Part of a small language model's weights: MLP 576 GELU.
Each number is 500 + 25 x the weight over its row's rms, rounded and kept within 0 to 999. Layers, rows and columns count from 0. Numbers have three digits each. The size before them is the row's rms in percent of the matrix's.

# q: layer 3 attention query, 128x96, rms 0.181, rows 0-127, columns 48-95
# k: layer 3 attention key, 64x96, rms 0.162, rows 0-63, columns 48-95
# v: layer 3 attention value, 64x96, rms 0.17, rows 0-21, columns 48-95
# o: layer 3 attention output (transposed), 128x96, rms 0.171, rows 0-21,64-84, columns 48-95
q0 066:501498539496501537503509472505502518509520540490492485507499450526518439545540503466532502500508479537492499483521522502515524501500510497502440
q64 054:537543527478526491484522490512514491532498522539492538509490467533527483519501508451504504484492552515523506528487506498519501563490532517518487
k0 083:499495508500480486507508516469513532450466461466488493496487525527501542518471468509481527513489467492486513500530451465480467499519480472481511
q1 079:471481522496472568519550506499517522483511540481474449521513489526495491522524502533517519500518536541520533490501500498533476486509494476510509
q65 082:541462517490471527538535495552504540494508507487488436487495498535483491518489536524493492496506510527507486476468516540527491465520508468492539
k1 101:479521525518533477468529519525502494505507499482472550532497492483546451517527502505546523543488477517471473477515476496536532500511487464508461
q2 084:518498495522484522528484455504475519488529523477500490497504501545526491489517501514506517483513514508456491530536502500491478505487512488524500
q66 107:489488499523477472542488516540501530483484503464477492482447502503495478500500501547469491480495506493514496517477508473501476520458486541492502
k2 126:550499534498491519517507497461517475502495451530498490509505578542507528470478489467478516467525500468448527475511487488484509501528529465482505
q3 081:487512492477497441487510541484465510467468484470503491498514543484551531502502511469482501473481474542477489514520495503493463471499509491505529
q67 098:491469492486451481497516512499494525492458504516474458514478516493545523429466511506520474518501505507538511491425470460469484497507480481493539
k3 111:494491531538484499508550497534510517507463496486496487552485435473516568487498517504499512513521510467463549484465453470486486492523490495530493
q4 096:441495506526510496483470529520486487548494452475523503512512517524558542522541518494464497513468451494471511505511529522491504474501494512523492
q68 099:493496503462475532471518479470514499469516549478492520516456542492547539472569527496514520471504533531469499507518523504478530459502495523501510
k4 102:497445487503510485486457503517495453484530509506527479504478504500513482495464459488542479462507530482491482550490496528498504478502494562538494
q5 097:539495534497508512461542491492482524506516481549474477526483488478453545525526475542498510488499507491491518502521530472536522488498519496483547
q69 099:497483532521528507509521498459484471511489495511475496534525471498453485488548458500484546517532504470504506516519468488490500515531532539535492
k5 099:516507465531529506520520503527454490484524503486507501536489474509494529519471533538512529477528515465499502473500515482562440510469499511496501
q6 103:480494524517488525500484505508483505512482496523545428475511539478500510472559510497468522512468531519503499482554540522486478488518506506491501
q70 086:506472501491466515480537513500510501503535493528495494507481518503506538464575483535469503473479483468550487481501525538471477482486529514524511
k6 104:467462501472517504458465513477519512471504502468496502533457465483537566491491513500465512495476498490524464522494483559486486483511523522536529
q7 097:487486488541556468509470509471492495460534463497515541539446501472492508504510498497532500565517503454525499527505470539461510473550513480488506
q71 098:512464466494518486498451496491493458513499505466510489513496511519508507465526501482514552515524471498468497509531436462492530480551519484514495
k7 098:498436509449514481550519437506529497479477502528512468481492487494507521509523496490495471502479546498475486488515495494500525471471545567505486
q8 084:482484453512498510502510523468525533506496463443506499548491573507497473479493504476487541517472468491496512501504517504474476464495453529508464
q72 085:511498461460497486507531511483477527454501505424486500510493543507500515502495512536483518471460530511529483500463518472497480463525505510485492
k8 088:491487488483507515456479526498502483509477516475487494491503545483547460536524496497514460507487520512520491526456497516520496489487489462493507
q9 109:499506497512469468483499485533479516502475513455503473527496536537482475490522477465482488512529520524461519478510528488491508464473485496489475
q73 110:497544485531504506537488468514461524489458490510492469501487543510514534510504480524503508478547500522503499501433536461487487464465503491495491
k9 085:491458531503494461518479553504543516485534526563501485490535481508510505506470475479526511492537511521470499546516504462481450483516540508484489
q10 108:515502493508493513508495529471465509493508504493473501529489532486510493531487506510504506500476488456500495517484498515451508470479475514447533
q74 104:452481542527505499501484460494499490457510543520527499534480529515487513497502481497528523501471475550481531491510511489534510540498473502505524
k10 112:495456480491527482509502502490522465502475479466504507549476531456472492481511489520491487507526539498544511515511459451508526533489466488492495
q11 113:479531504485488473550523531503471494508549468483493494512512467456489462457515492530506487490480469494499495454489493453542496502526451517470502
q75 104:506489512472541503497546491536488518510450493497501463482497454493432485525520483444500490479499508505502482527505466521538464500505502522499477
k11 101:542507477479517456467479505512497497508525452485471484515478506482494490498498503529514457492480478496526452510448527500504517482484464481488508
q12 101:474470535510549485507508475514481483497536537480552482470457486489505504457483531477479502535506482516518474463517477461490512519507507507526518
q76 097:489487514499483491517460505442505480517514499547490496469493520486490547469463508511467506500510503510480515495488524490517508507506497526534483
k12 096:480517536504488500503495476528463510497481504486504513519542543497505452505508507524534503469513488480509523504521486529518522516516500504457489
q13 098:492468483506481488513501493505521517514484513522485473560507468471523525504490530501457482502504518504503541500419477534526521493463468493500491
q77 105:476530503554515509520473513520419495471528475521532496502521511481487511460518515520488499481498467457484471513490551499472527461513556499508523
k13 091:508464482500529514547496516499504495498503474509497498485485454487500483511448505532509511507469500490506496512493471478507513467535528513463519
q14 094:469526452488506552510517512468486493503510458490528476515524489522510494476505529483494528555508498506490502513482480510519526499501519510450475
q78 095:558537502455489496500519475462489521519544520518505486492516491476509534521468506552498513521485477477459494535511496496512508508536540540473474
k14 098:524514571490487539520512493524490496533488488479494476517517513507528500506496503503476493506501574495503521501489499505491483496489495493499510
q15 087:480482488528499464519491498490508463530457508456491494506493502484511518463479518498536494474510447480535480497490523460487479490484528475498517
q79 117:482481512522547540488485501468508535501511459527494482476497521483542521525511544492512527526499486485494451513506558464483514452502491477483516
k15 099:506491515487509512528472492532490508500493477554499501520515501488506523522495499524463496492499506514497494537580488531542502469507518514481511
q16 128:469505463472541499545478520516498444554494509520489480522480515472516520493525501530502419484516524484522488537477515500516549520481487503487526
q80 054:510540440471513482465468499526492480533483535516509526488537491462472514464522516504522479475515531496533512532501508505493500461514551493525530
k16 076:504460515477479493470485503470453474503514556470517526461512475486495434512489502517523502483475505542473467501518534478512519476480492488465521
q17 091:496481538507478474530469496513490484476482514454477482449482536501500496467459504518480522477495485514499490456521490473491467493506537490504516
q81 101:507482546479482507521481492442503506493477491500514485544469535482525511500508489499536525519471511493482492510484500456504510499487553509484489
k17 090:504540487502496510512531482556473519499480485503534489495530477487499468515480482493472526528515498473504560491495446521486486467504509487529476
q18 074:488496494475523538487509499510501538442517538510517521471510459489479491476556514492491494510439477512483491530493512520502499517511517512548509
q82 098:505500493505501504443509476501482506464526524452477535511489501524531486461532483485491523527469493490478487505524500492486520460503496472506482
k18 112:510518519516501505554516491536466536475476464512503532491488532502474542496512495527457489511511506521546535508495463476501506510518529530562509
q19 073:487497472519494499474514515486507498467509532494503507496516535475465453520514512485451504508513470507473468469514487516511475480488450472523510
q83 089:434516555513483526483492484479560491479543501487516509479513536523518497489517532504480501484503472555466481488521535499471512493513500498521520
k19 094:474473516536515491512528489523484487493510450513492494462506472531507535500463499458478477503481518435490527479494508458478471506514468492470517
q20 102:490517517507539489480506502510520498555508548533531544517518544481533514465598475497495498511478498487466475477463483536489470489498500495483496
q84 093:472515524533461478478470503471521556517487479516530493559496527498538493492514434529521520520493511491520540520494469492513482487472451510468477
k20 099:450502512483494463469486488453493511489554492491507479444481492450520508514512508476501516536502525529546471543482547483507517469513526513474486
q21 078:503478497517474511517514469506469497538467517534499476472485475490462462497559521525495475521504462494510490495464457499493477530517534480489513
q85 122:478503552549491462504479466447489495482507497476542535478494524494498548523488494477533524497455468496486491514499510487510519511489518504480535
k21 094:490492488491512477458513533507484492505515497479504530435522499499456521533465464488492466493469476527492493533492508512537459491529513545504463
q22 070:554489476467542460515511513500536487517505532507517520531529535473508476498519507404544489518519481537478512535532541498488528506481487489487482
q86 103:532497512481494522484499510476497503501522494498434494530495499513513499505511521528521531476446484506503471504490490519497495513486490506498502
k22 102:497481476490501471463498441487511475519523484530519526533499484527510487490470494473546474494527525529505472498510555455535472503496495535510468
q23 103:471509519487488513468513503555499513545475496475509483519506501503491512516498480479534524471476506461515491509544448543521493503473503516493560
q87 099:479491527519515506514514491504517483493463477505527511529435480484428514498458525466517468481473499522508541450511538523500502546520500542506472
k23 090:487537501430518459464543497486529524512521522452502498521504476523515502502507458502517519487535520469502487522491496516455496468460507483522472
q24 098:481508504467502509479513503540509493545479527502483482541480441558479494505533475532524494482517498500474518496499438482538494524505515532520484
q88 086:490479501509497473468498461493469525526480540474491537498468522470505473492505486515508501516483506540505457512530522552494502516501450491478486
k24 120:542494482506511528492485549514478455528530565532480517542516525529504469498487483524502486463492475506490511524484512501532495493509493525458509
q25 088:512513467466492449514533492547500461533480510537486510522514474507503535534503478512539479501498505520448468527512461514522491510507543490495510
q89 089:483504505506558476520463468486500515520496491534509530544509488489492460509494497504517494488494541512534516521494489526489476511472509495495485
k25 105:506488454451529503480492472470517484499506477516483491534472498508493463446458525527472480485541530526466467510475513467518493530469469480461503
q26 095:515495521531475521458500473480505515486502474489534517520474547516513497475517496509480502488455491498480527477517542517492470497472525555533482
q90 112:488494541530538487502478474478459494494522460453499504491513519525535523451520516504466523482462497528491498492527485515510519507471460498493472
k26 114:490532473514493487501532514491524531507406517475461533498439527488510498499512473479459530557504500476526506495504494478498519491501506500486503
q27 087:490536503527559501467428546530544469545492528542504554505499486531525524504502504515483453519524527453530472472509487537533517541492529500510495
q91 104:521553537495523532511495510463526510505542489507529519508491520546535486487481501477494502492546524483474498532493467524484496496493550552513464
k27 105:488464495501532484545438473511460490479528497499457460488479492536494516521493496527512470475493488508460507540514492545481481538473513535500534
q28 103:480501516538532486499523535503484512531486474502479520584495499487490482494584479508518460491499503485523519473478531519514504489465512531463488
q92 105:441519523487526495475462501504528512466521509522525500494506545464492484451478507478540455540460517517528500550468533541505506546488473514495490
k28 116:528489502499479469487509526458509515501469486503504472496458485522482548495532462511469527537495507481532552494511436460449487474532477504517536
q29 109:533476513529513519515515513492502528501524524508493510485495494466480471456520512464476460480508501488470514488480528532453497517504500496492497
q93 097:478494463509499462505525551482496482484523524490489515486483480508509458504554567503502444487505503526509529536456508527524487504463485469505503
k29 105:474532524532521478529522500500527529520481474502499522503481535492491522504470493501511529511448533487495505524521481496558508523505480454497505
q30 104:476452511560517504506478506523500465544494508495541499498468492480516482533515523480579511523481460505542517473476458497506490540528526498514507
q94 106:534509459507549461491492501469490512475516496520496525474536465456485515543512491466526503504487489481488516543509510513521494528520534477504481
k30 112:524496493453453525521497540511502532513508481496515498458514465514523525520502507463486493513514461461460520467488444494480491484499527486502497
q31 108:491488466457539504482496484511508490564497455517499510512502491477524452515516515495516503465522490486543524492467522504505535501504503486420498
q95 100:479484519515480455504483538515521462479509500554484542549531500496495484485454508491527497478491494503524535554507512509503473471492494512507493
k31 104:543480478505481495477502519520512563478469447493526483452533501534508500531442527484462586495525475488522493488504470476486491484526492471500532
q32 102:518524502513548498488507525487481484508541516505525522511500549530498499501495494448487490533500498472506507567511474496483514472532519534469516
q96 101:525490555459498523486512544520473528478485510542512479524473492465473495480500472486539534476508476490499503501501491519504523533478488516459502
k32 100:452491496519517552506482488507512519491496523526514491510529552518506535479482497494519475487526513488490521476496501507523465488512516504559540
q33 087:494511514515460522516471494521485533471503492520528447485523527508506499491482508520513519502475464462485468549462515511539505500474511495493508
q97 107:437471544503517456526497487503496465491482528492492475513495506490519593490471513491481499500474507504540487561514541523493483536483520493506520
k33 096:528507519489474482478512497420510503494450518491541483490504512494474469545454509487517487479463473515503482510528516521518470546481516480517504
q34 114:442490517507517509533491477476500493467465470510468512509497503497475534471507493544484499469515503496537518495526522506500516479466497453516531
q98 094:532486458505505549496510510493524524496490526490481507543517531463527481494535524523491467483505523524484504496519538545483500460480492473466534
k34 101:531484516526485484469515494517506483466500525531497505533506513452501480500532515522521523468487461468521493525476444450509540441509516475513511
q35 100:546502500484493458473556482520513486525465510504522512518480515497501485501468503502511481466480488484521513481488515465483507474454524481490490
q99 097:537470548457526496519519518489477501526476476485516516509491502515482511525531463499517508454444517476509483515419545511498523490527521514492500
k35 107:522468493481508514520500508517500475499495488482452467575489501482503542531460497484475485537535478463443496505531471477532481475488502478493458
q36 104:502526484559475516500537489486443523474491514476492533525487492510521502528507531525502497523485423492525475513473511500461489481501522490566504
q100 110:482472499471499517533506518518466499515527479500510483512492500469480521508496516527490485495477473496530480454497487503500435483494493513542532
k36 102:517520492453495462548482507510472478510487519487538505471477483520472472505508513486512479505564501503532445512491519493525482462489511509485498
q37 095:473493470503488488520533479483515528517494564520505515541459489516512524531531528429477515463471527466508531468498489549502505486528517493491507
q101 101:478532494472460500497506503531511516469549530531495512464496539509553533473537471523562497530497528478431487512465480483470471492470539505513496
k37 099:452449494508536513488446555503492489469487513500517537515525447501529483538464534499527499526484514526476523492465466479496466492481476492477487
q38 106:485484480488501486505480578485529486524449497532543502487484478525503518522492492516491526534503466493500498493499468501481452519475494495432457
q102 091:500509526493501530509507469488504476518541474481489509504540463485522482462488500479491520487516524481517465520497492530453512502466512531484538
k38 097:502493519474490543501473530470494515517452490482511455510495507515474504515509510509505479475492503494501521464478494526507530514496533462538504
q39 089:498498468490510480485517518505480480506481459524557499491509516471490556482488504513536476529493517512464518543547477526478508472511511548480504
q103 113:439523492485495501477485552529515502545490527480526476454532508493499514463514524502526508530478546498486485513468518523512494483522491493499514
k39 102:518504482489479503537470477497522470514509490471507468468506458478512503457470489533494512491487528507475510484531515535468567440488495506533553
q40 101:511495523475480511546507489484472513470456494501499481450467571493520499472523485532506515504478454476472483514470469497509499473452487483487529
q104 100:460493453502457529513508496551508526477500493488507452472508483478531550495499471531511475501506494532531469548490520527508519513505510494530564
k40 093:471504460462512505505478528490488470515500491454468477481501477491508466487509474506525488463506507490488456509448499456537522480445476556481496
q41 089:491499503548516484498536560537500533529543521462505535479513499492503481507474504478474498520524515510515515482470502485462514525488487472473495
q105 120:463489497464476505517451505507472504535487503451513516507525463510482474498515486501489484491538446491507487518543502450485501483493498477503514
k41 088:484518473484496472506483510530496518513527537487517524555482524467457464540482493518522487494504536502465435516526505534473498482522520482444496
q42 111:482543469518541484511508484532492516536509502473467508513504546502472476458537498481520480497508504470489495500527441461506514482515496504491456
q106 099:518496494494497528544460516534536471483523517479520519534482520525534511520520551501503532538485500500537477556505505466502505480501539521531494
k42 094:515511506491493501496502544463500535501485539499500509503504514532468466479546484540496564497528533524479486481474496483518497459477505491447525
q43 111:494533466496544521549528501502480463513513463495464437485490506466507528497482502528461526495487518500462487542441498507510427483524498500503465
q107 086:507534472510503458481514492496479520537499536484496532476524527457529526528531572454492516510482498506482455482472499494467544495501503503499506
k43 102:493545518483478482527464482502518509501480515437508516465516486472508494529511486529457516513507493523498531485459559478483513491519466501516455
q44 105:487473468515509462496537484507486485528500521480535514528500496522521516509544548507484494520546477498479506447506492524499493489501488530473533
q108 100:480481476482512461483530499530486490523446468483514539488510517488487528517526496477464491527505505473516477493497473528512468514502528479507526
k44 095:491446497497492508523517516453494536526498458474475467478535471499537464487508489529512517525477539470466491533501530501498537501518474496524522
q45 102:431506529506553503505517490505506494475488476481532481503500459502525489492537525491527505471466483488480500508464510503492548454481543502490481
q109 111:538509490446499498521509501475501503494522514522524479498506474514509497438525465492527529504483465514475505507526524506452539492476562541450516
k45 109:509531463457487505519498491520487490480500493463502480519527517479494482516456483468492523489463535522510563494483497479496503463520498500502529
q46 114:479518498495480490455490502487515524482463469489461485533531513500489525450508513531480509519512521484485439523515490501513457521500540471488479
q110 112:511494513477522485527529553455472498484482483542514537551497531480506530494473506488512488495457477481519520514513461506489433524518492475484547
k46 096:512464506503512529501467478470519513544475518548516513492466496486469507539504471543489528514506490441509507493489527520500521509480494512509535
q47 111:494492501494520508511527454471463461488474497490537523515471433485494519520491525442483488511538483511491498493513516514526499507473482497525501
q111 098:489500517518510510475500495508528500474459551466493526528460498503528482499519519479530488440474570475545493494498488466503508491451529492511482
k47 095:546555517538532462503452529500520526496502513508474514475500465465524462483561525475525496481485537518488528500484469487481490514489482502468500
q48 107:528517470493527545524512464539529468513489493466497483512477505518515506546506477486483470477507491485504541500515524501562493468493476522458492
q112 104:540525464513516483480500481486499529509496491520496511532549545492522454554553503457514504456479496482522493438505501502504508507465514498475482
k48 100:492512540502495513475507469491458508499458519510501491493519514516472470531517529495481517545531514499513507510452479499521513470536517449497494
q49 110:478511497464514519484489511512457514495513503497491558499497500470512516521504503512464543503503550564480434501504553535515456524484517496469480
q113 097:492463493503512532558510453466542533475530547482488528480506501451485506472499495523474491465507519483533478520485488497507509517496510497563543
k49 100:478505488512524457480485479477482476511496465483491506534488486496525483528540516517482492499486519468512501478506479508550501493535495495430540
q50 109:528481525514503468524516525532473511490499517483496495479533470516490493526506481518521515491527464515488468450465466541535479484510527519536505
q114 113:544505533465478520477479495496480501537480497495478493518508543514516460459496516488513515490504479505514498483483459462522508496505469475459493
k50 107:536499491520472469489485476489509491507521546519457476493493477484495475467524513499518491547532569512505482482502521512517440490504526499529467
q51 106:549489496463479452509456484478483454504487501498435515470551482491526467481495477464494501497508503494536530476476504504475541521517512487495504
q115 108:484505477548497418564506537473493518504531522503522496527515481457507539470513489502527504467463492514497498511510489523504485472494501482481510
k51 100:560490515500487522448528528555522491498474482480526541468528497489496521502561523488502493526519506509508451477472500476497509468522501470504501
q52 096:509554481478470503523462485505522523517535506527485525489514504499498517545480542440514511485528543473520518500465512485505436501456494494521485
q116 113:481521541427534495525480511446472525519478559521488491485484475525489435522497490479494513496504491533461516497509514504531507530556468472496500
k52 101:507462514529488512475515421466513515485517478465530520515517516510459487531500468505457457538491464524505437527498502524511504507496466473496478
q53 117:504462470473496491522501509465501520514510463468496490555550511502528534512514517483460481541501540451469502517484504520508524524499484494492481
q117 098:516511473473481471532454489514459472548512513506446470502505543498500464489502513462505493501495535454512501457517538472462509516474527477508489
k53 102:498474513506543577466520507511518479469500548496538473480469514478498452486498496509477521534556519532519537522498514494501521510519514505521483
q54 095:495505531486474489493502443509483484503492501530536512552520470523480483568492512498472480477464523556493555514556470536488510490491530461476522
q118 100:490536514485486522510525484486450488518509496450480509486529509464503464472533483507504543485443454539541510486475489539515499499470491493493485
k54 094:494478503484519534467544475469505478492468545485486518482519494480486546507475514484483528505510516504509459518497484534493508471502499485469528
q55 105:512500531548498434477459524517495514488470476491526503515516518513537540482528473476538533514472503481469450527514480512469513480505506507484482
q119 107:502513435550485527481514533470513508502502498532533480540516513517531510483561483472494490502494509461500462507461474530481480468522476501496505
k55 104:493498531512497501519502537490522496492499465533512473492491478518503535500493476484492469540521530489472515510473481517496499484513510496503552
q56 101:497517497480515520506476539492468507462509514519517521505501570478471513523505522512529510455529506511513513465501517496528482461474503491518468
q120 107:492518503520499487488462494489509482532507483474504519515533521498540523505497529552491499510511486523451442543480532440508519487479477464485509
k56 084:521530480474479509507526522502495507478455507509520464520518524520508479485494531537485484485487456531533484486500517499505461459513535475470472
q57 095:480493490541491533535452500503475519491499432491484491501516487475490525502533518547521495476497482515456508514485471523499536453499482491528498
q121 107:499464515496523489510582485515510538488496490499522531491471473496508510460505518458487476482461527485510478505502527481454496499522462513493486
k57 102:579469498488532458512473510483489486442505491529550515478471525484480524503526497520525492484474509481482526498507470536481483485518444507528470
q58 108:504522487489528489512486490514516500487486509489498479506538518529500494500522525523548491529497492483476434489526520478520495498519493423527529
q122 088:461466497460474490503492497546467491498534504510513531507552543523507506481557528483486503499505512497457437526487516496495492500504482497537504
k58 094:483480548479470480545513519487491528483513493515509498542491488578501501489500490531486498471493500492546508437506502513495534483503500480490525
q59 103:500520499474522492556510473452512500509484527495502510493489495516465475489464472489522503486436511504522475501481483539465513478519568550476494
q123 094:506531511511522524549499474514509494478533442518504467517455497506515523537500497507530433505511490488522480557511542482482533510547521558538485
k59 098:505527464471508525503508479497521499504494504547516535482482462493489448533489506500507488477514525513516525510485432489486495524478512535514515
q60 101:532525533467474502473479483473503490478461477540489473455508501530515465487483527460500530494461508502490548485538476477501500462496520509508515
q124 110:469521489507489541506527485531474497531478516503496510486508463512515496480511471472499515460523500514500513482472474489516488498467499529560521
k60 098:493475479507488525475520470517481486481519526452488529507461478504490483465477484504532475454513497525494437523491493462481524491518532472527503
q61 096:498529498503495539506496509513466488539518494542544483523535531527524510492474485441501481535546488522518506510503538512473505514502554503482533
q125 114:463494500494503517485524490515521478482493507499537501541491520533555523474500485484520505489493535523521547470474562525510502455519475548473515
k61 100:469536527488472497485493505506464506474445463517497532521444516500520524510504500529494517471536488517475530473491508524502474475486550536518538
q62 108:490483486492566501494513502478547525542517521508528504523509510488540511458521535494520522499522513517493498500438502525468483498481528524519455
q126 098:466496542521525544476504482498519499560485543483493531492454526457515488499545512495484503486504475481485476474512466505498491511467531504509451
k62 094:507522468535476508494491489489512510448517465505471496493497507458491494522547482505456479524520522427510535499478527470490485521510540518514512
q63 105:508550495510538508474484591496505503495466500509497535507490512549487495534479496527488515512472498540506504473564518455502508500510471492520524
q127 104:471453543489495495482469476536553493489510556472487474497506468489511522520509530543493487496481470522501551504510481517514513505498505474490484
k63 094:497479488508461465491492481509495474485499514491467450523444477530476483495507502497512514496486509511497458472506551493453505464468472480472512
v0 104:524484493501487477484501480492512515547506491531514477482457512473455531508539487517517515507512458477533484529492498521487462557527470481491500
o0 114:528528506491516532486479506465509500506547504477488527504483492473516500551518522468486513552506499445496555521486491488492512487516491498519513
o64 094:498509522485467525505516461545480514512490528478490520482499513487474505526490481534498522522535513504463511476541490535482508517488514511501448
v1 092:513445514502499526476533518558491544511530540519513513516511470455531529509526517501491496488512497482524470502478493524517485508471483480484446
o1 099:498514492490498515513471497494501519490558495488477513516473566470515514523493483562577513532535533477489476478506492554517525526509485531502485
o65 090:531471517488441502506529476502505481472515513500519439493533499494480530490437512487473481519496491534475504546539506467506529506540497459513536
v2 095:488460511498504546489538522500487532538496451516520488525499502462516487483491521497535499532533488486478513536486509494455504460509505492509538
o2 094:495478518481505479507462534522518500479500485495450493506507498490484530487496529549472557546517508503507460558484529541489504491469498519521546
o66 109:498447504517518509486495465500473486488503552463519524484488497500495547528515499480483505481474515475503499481521516457479515505504547528521482
v3 103:475508488489502485477488541473518505475507525513471503447466520453559516561553530539478489503468518527526445523486501529500494440502506490516498
o3 105:517524495517454534458493449520497513498513508513486463518489463550560460543561526522513517503514520507468474474541502490469496517484518498502476
o67 098:524504495499492458490509484460489492490532480502495526509511516498496465474494480450478498505486461543541467541496498443509513500506565473483497
v4 123:511519499507460534544457508500537501510504531489510492491485432532495504521499505521525481491504528503472482517528510471489512439549456490510540
o4 119:477486509483493511482453470494481531486476499514491483518470486486493517485506477510489482484517505451521551525475502489495507516445537477499522
o68 108:473518481520543483494529476513515512514503468496529518532488508482495503523494509479500468409511466517484510471463540527570479528508500476463519
v5 093:521472523495504541513456506541505506470469513503508474522505466504508548500472542509521510519517510459490551528518479478483505555520501496503475
o5 094:475478529510545504521475466540540481486528526486525491444492510481459469521507504518535484509529522498526512525504547493514533478469480513479479
o69 092:495499526435527517514457464501511517515470455530504488445499550503465511494508517520525521504501493464470507468578499490475529514494519484516528
v6 098:524526513463516513502485465527508527509470504497490556501453509484537462452487489512515501549486506490485501494539454516502494527515475492531516
o6 101:506525489475503430515469514480513514486461484489507494498496461436533470530525464501502508508516539486520538478534475510484546509531484490507506
o70 104:529487543518500523530516461519508493524526505444469523496492474493520523518468490519464485469510506477475537498468494475516532514463490480505519
v7 092:529484508507511514579492501512490508502465501523507493513438510470486513500514462535507481522507492514461503464525463479474499518504480478508475
o7 091:523490468504427519518505491499528530506517540491532510511514481552528487530491518494493503525528491510484535525491476442488507488505477516490551
o71 093:454488550510527457534477508534461528471513509486450528485481512493483540528502517479514490468500495505516502516538471523544517518471503491507505
v8 100:488495497458467500458509492507519483505508519479483521506505436491493476524505503511524525495484500484519492470475509462492519473470516492457519
o8 099:504513475459521546516491523530534472505525509485503512494522478491495529491495492502505507463530515489486516525537537481489483515550557511516477
o72 102:516499503495505456540464525542511487551514486500517511487516500551494495500466493482487483476501502504524516432482555505454457499490513499490470
v9 104:488495487468521513481493471508496490497489507514538493495510528498483480492495473497489513456539515537446494444478482523505452538513504441516504
o9 108:508495496494519476498542502500456540529543500542519498470493527490487463443527491485506494540516469500528472497430529522479500509531490514487512
o73 101:487476530549501465496488557497504482466491479524529491491467525512535495475501534480496500559532477511475521536487456492508494472529487509545495
v10 099:482487517473485479485565534511501524507541521545491478504500563465483499470482551492513506500502484458523453544467489513490516501510524481467508
o10 099:541512533491453539469480477472506483467513470500504495494471529480487530514511485534500500518486539522496490553531529507487482510528503499508536
o74 098:506503500477489491521487466472481483478512505527498515515503481497517494515509489521548512470511507507521474476530522492499493480548528471545545
v11 090:476485538482480480492437479474497512461511478494482537522537509457484500503478534499497515515526471533534511524525489536475510479462501454516508
o11 096:533476489461483490491509503477509502502509516515484510458486504493489530501491487477515548520498506525501517465504510534489485511534457576507468
o75 099:526454464531519502488536514497543524513536505556561508545490490534497494448515540476494480493486485446473486499507481495470502474511513490512540
v12 099:431482504492503481500512527524491492489474510503464554498534487476503517502494534489531464520513505471467492505504503520527479510498452477457522
o12 099:504501525463507488493484488472433509462448469505474499481490492440498445505503453532513487496470468512492479484533523506514527506516485500502521
o76 098:530454454541540534494537513491490534512488506504503508501470532502467521509534487477480473498475513479491475504518516487479501510539458502487474
v13 105:498502499486471530474507453479519496456516481457529468491457516493503497516532491522474465510520516482477520467467531469494497475475474519486499
o13 103:512473536494506493495471474506507422512508512506530522479530530536554479496525537531477473478551483512488496451525510487506543488494500445509495
o77 092:493505476507491448447516513517509522521530552455513532497536503476520483483478535489491498501533536537478475517450524520513465498470494495525484
v14 102:466469497469530559511484511538501476483495492477506536512493512523485483516504483497474523480584466471513485459508501523469502495493497476440499
o14 112:496478518524513530539500541496513487517477499509549519497479519525499528493534462504514485486487472503469509447448572510499480465516468533493489
o78 090:500509493545486495477488491524498532501523510485492533478498488503488480554468545508476541509523515508495521503452527477493523515502473475497456
v15 096:504496525499498449512519469520532513462513512492473462479532502532492468488477498529489503455488497532513492511489496491496495486517521544501481
o15 102:500508469490519492492550478539518511522534484524481473499531489525474503479465518482524487495515501528438518523483502487501506506496543522440504
o79 102:486453532475550496516474528491525462457479507501515505482490484491507512484473523473518486534494471468489486517516498475503460496500523496529484
v16 110:511455506496510521491470445500467514461440520507459527492478514540516484501517510486459491541529478496518506458502505526473500488531453511514500
o16 113:514503554513488496494501514486511501504480524492505485504463514528467492504517488483469476495497497461459527478482495499503556460481449484483494
o80 105:479492468510480518476548538580502523515477477494476507525502497502475519478504484505484495487494480519480488533494509478497487496506484538478479
v17 096:529510526506473500488528502542468458511556491499518543520513484486520523477492476470460462452506515511479510486481483522516549507529502474498489
o17 106:499535473469523488549538511524497512520527528494497461508527535470488502524496472553527513483525554466473482488466492526489488520524485499526512
o81 090:480519517517497524504474478506493529498471514450503526489487460456504489523502523510466457508487458485496483498455518519497505524466520486464480
v18 108:480481530523460541473481437525532457511512484491496499502498495501521517493540472489492506532472482519494488546490479533486511469534474516512469
o18 104:508495485488499511430558517497482483502511509498525478504522525511486510487487527450460524490473466459467516522515491446468541471533497543456482
o82 099:532459518482536509522526493489474501522482494491505482508508511440505523503479517503483474482480529501497536536497516523511504496502528520507552
v19 103:493489536513481510543508517531485497548527488488517428518523483467484531528507526497475510497496510504484519538502489476457504455530482501495509
o19 087:529457447503528545515485451492478473500507502488511527476482505519474511523488518528478484481484498491467506490520507478489482494502517509473552
o83 101:493511489551545485526525482532459511482518547545507489511540489480493483523550499507477526502447515504488488459533520506488517534473509520529454
v20 096:487492520491489495501541495566547476500466536502522504526526507500551488495490459521488490509533529509482469495494520469522508475507531508518486
o20 087:482469478530501528471500467456495508492504500517504497494503494457457525498467485512507532454508546559472495495481487466506455520473507516518502
o84 105:478473532461486451535478499493533474464479515518531490467482497470536499547450475485514462531523484455505537499444511446504510508492504467520502
v21 100:525467510507538523450509494530475505495488486494480537473498520458519493485496494502459460528484524508526453462560520498513495530489490477525487
o21 102:490541468489515480512491534500500487507478527484516470497491483530476465522498528515515539534485507507515435490524445490478507497501457521521519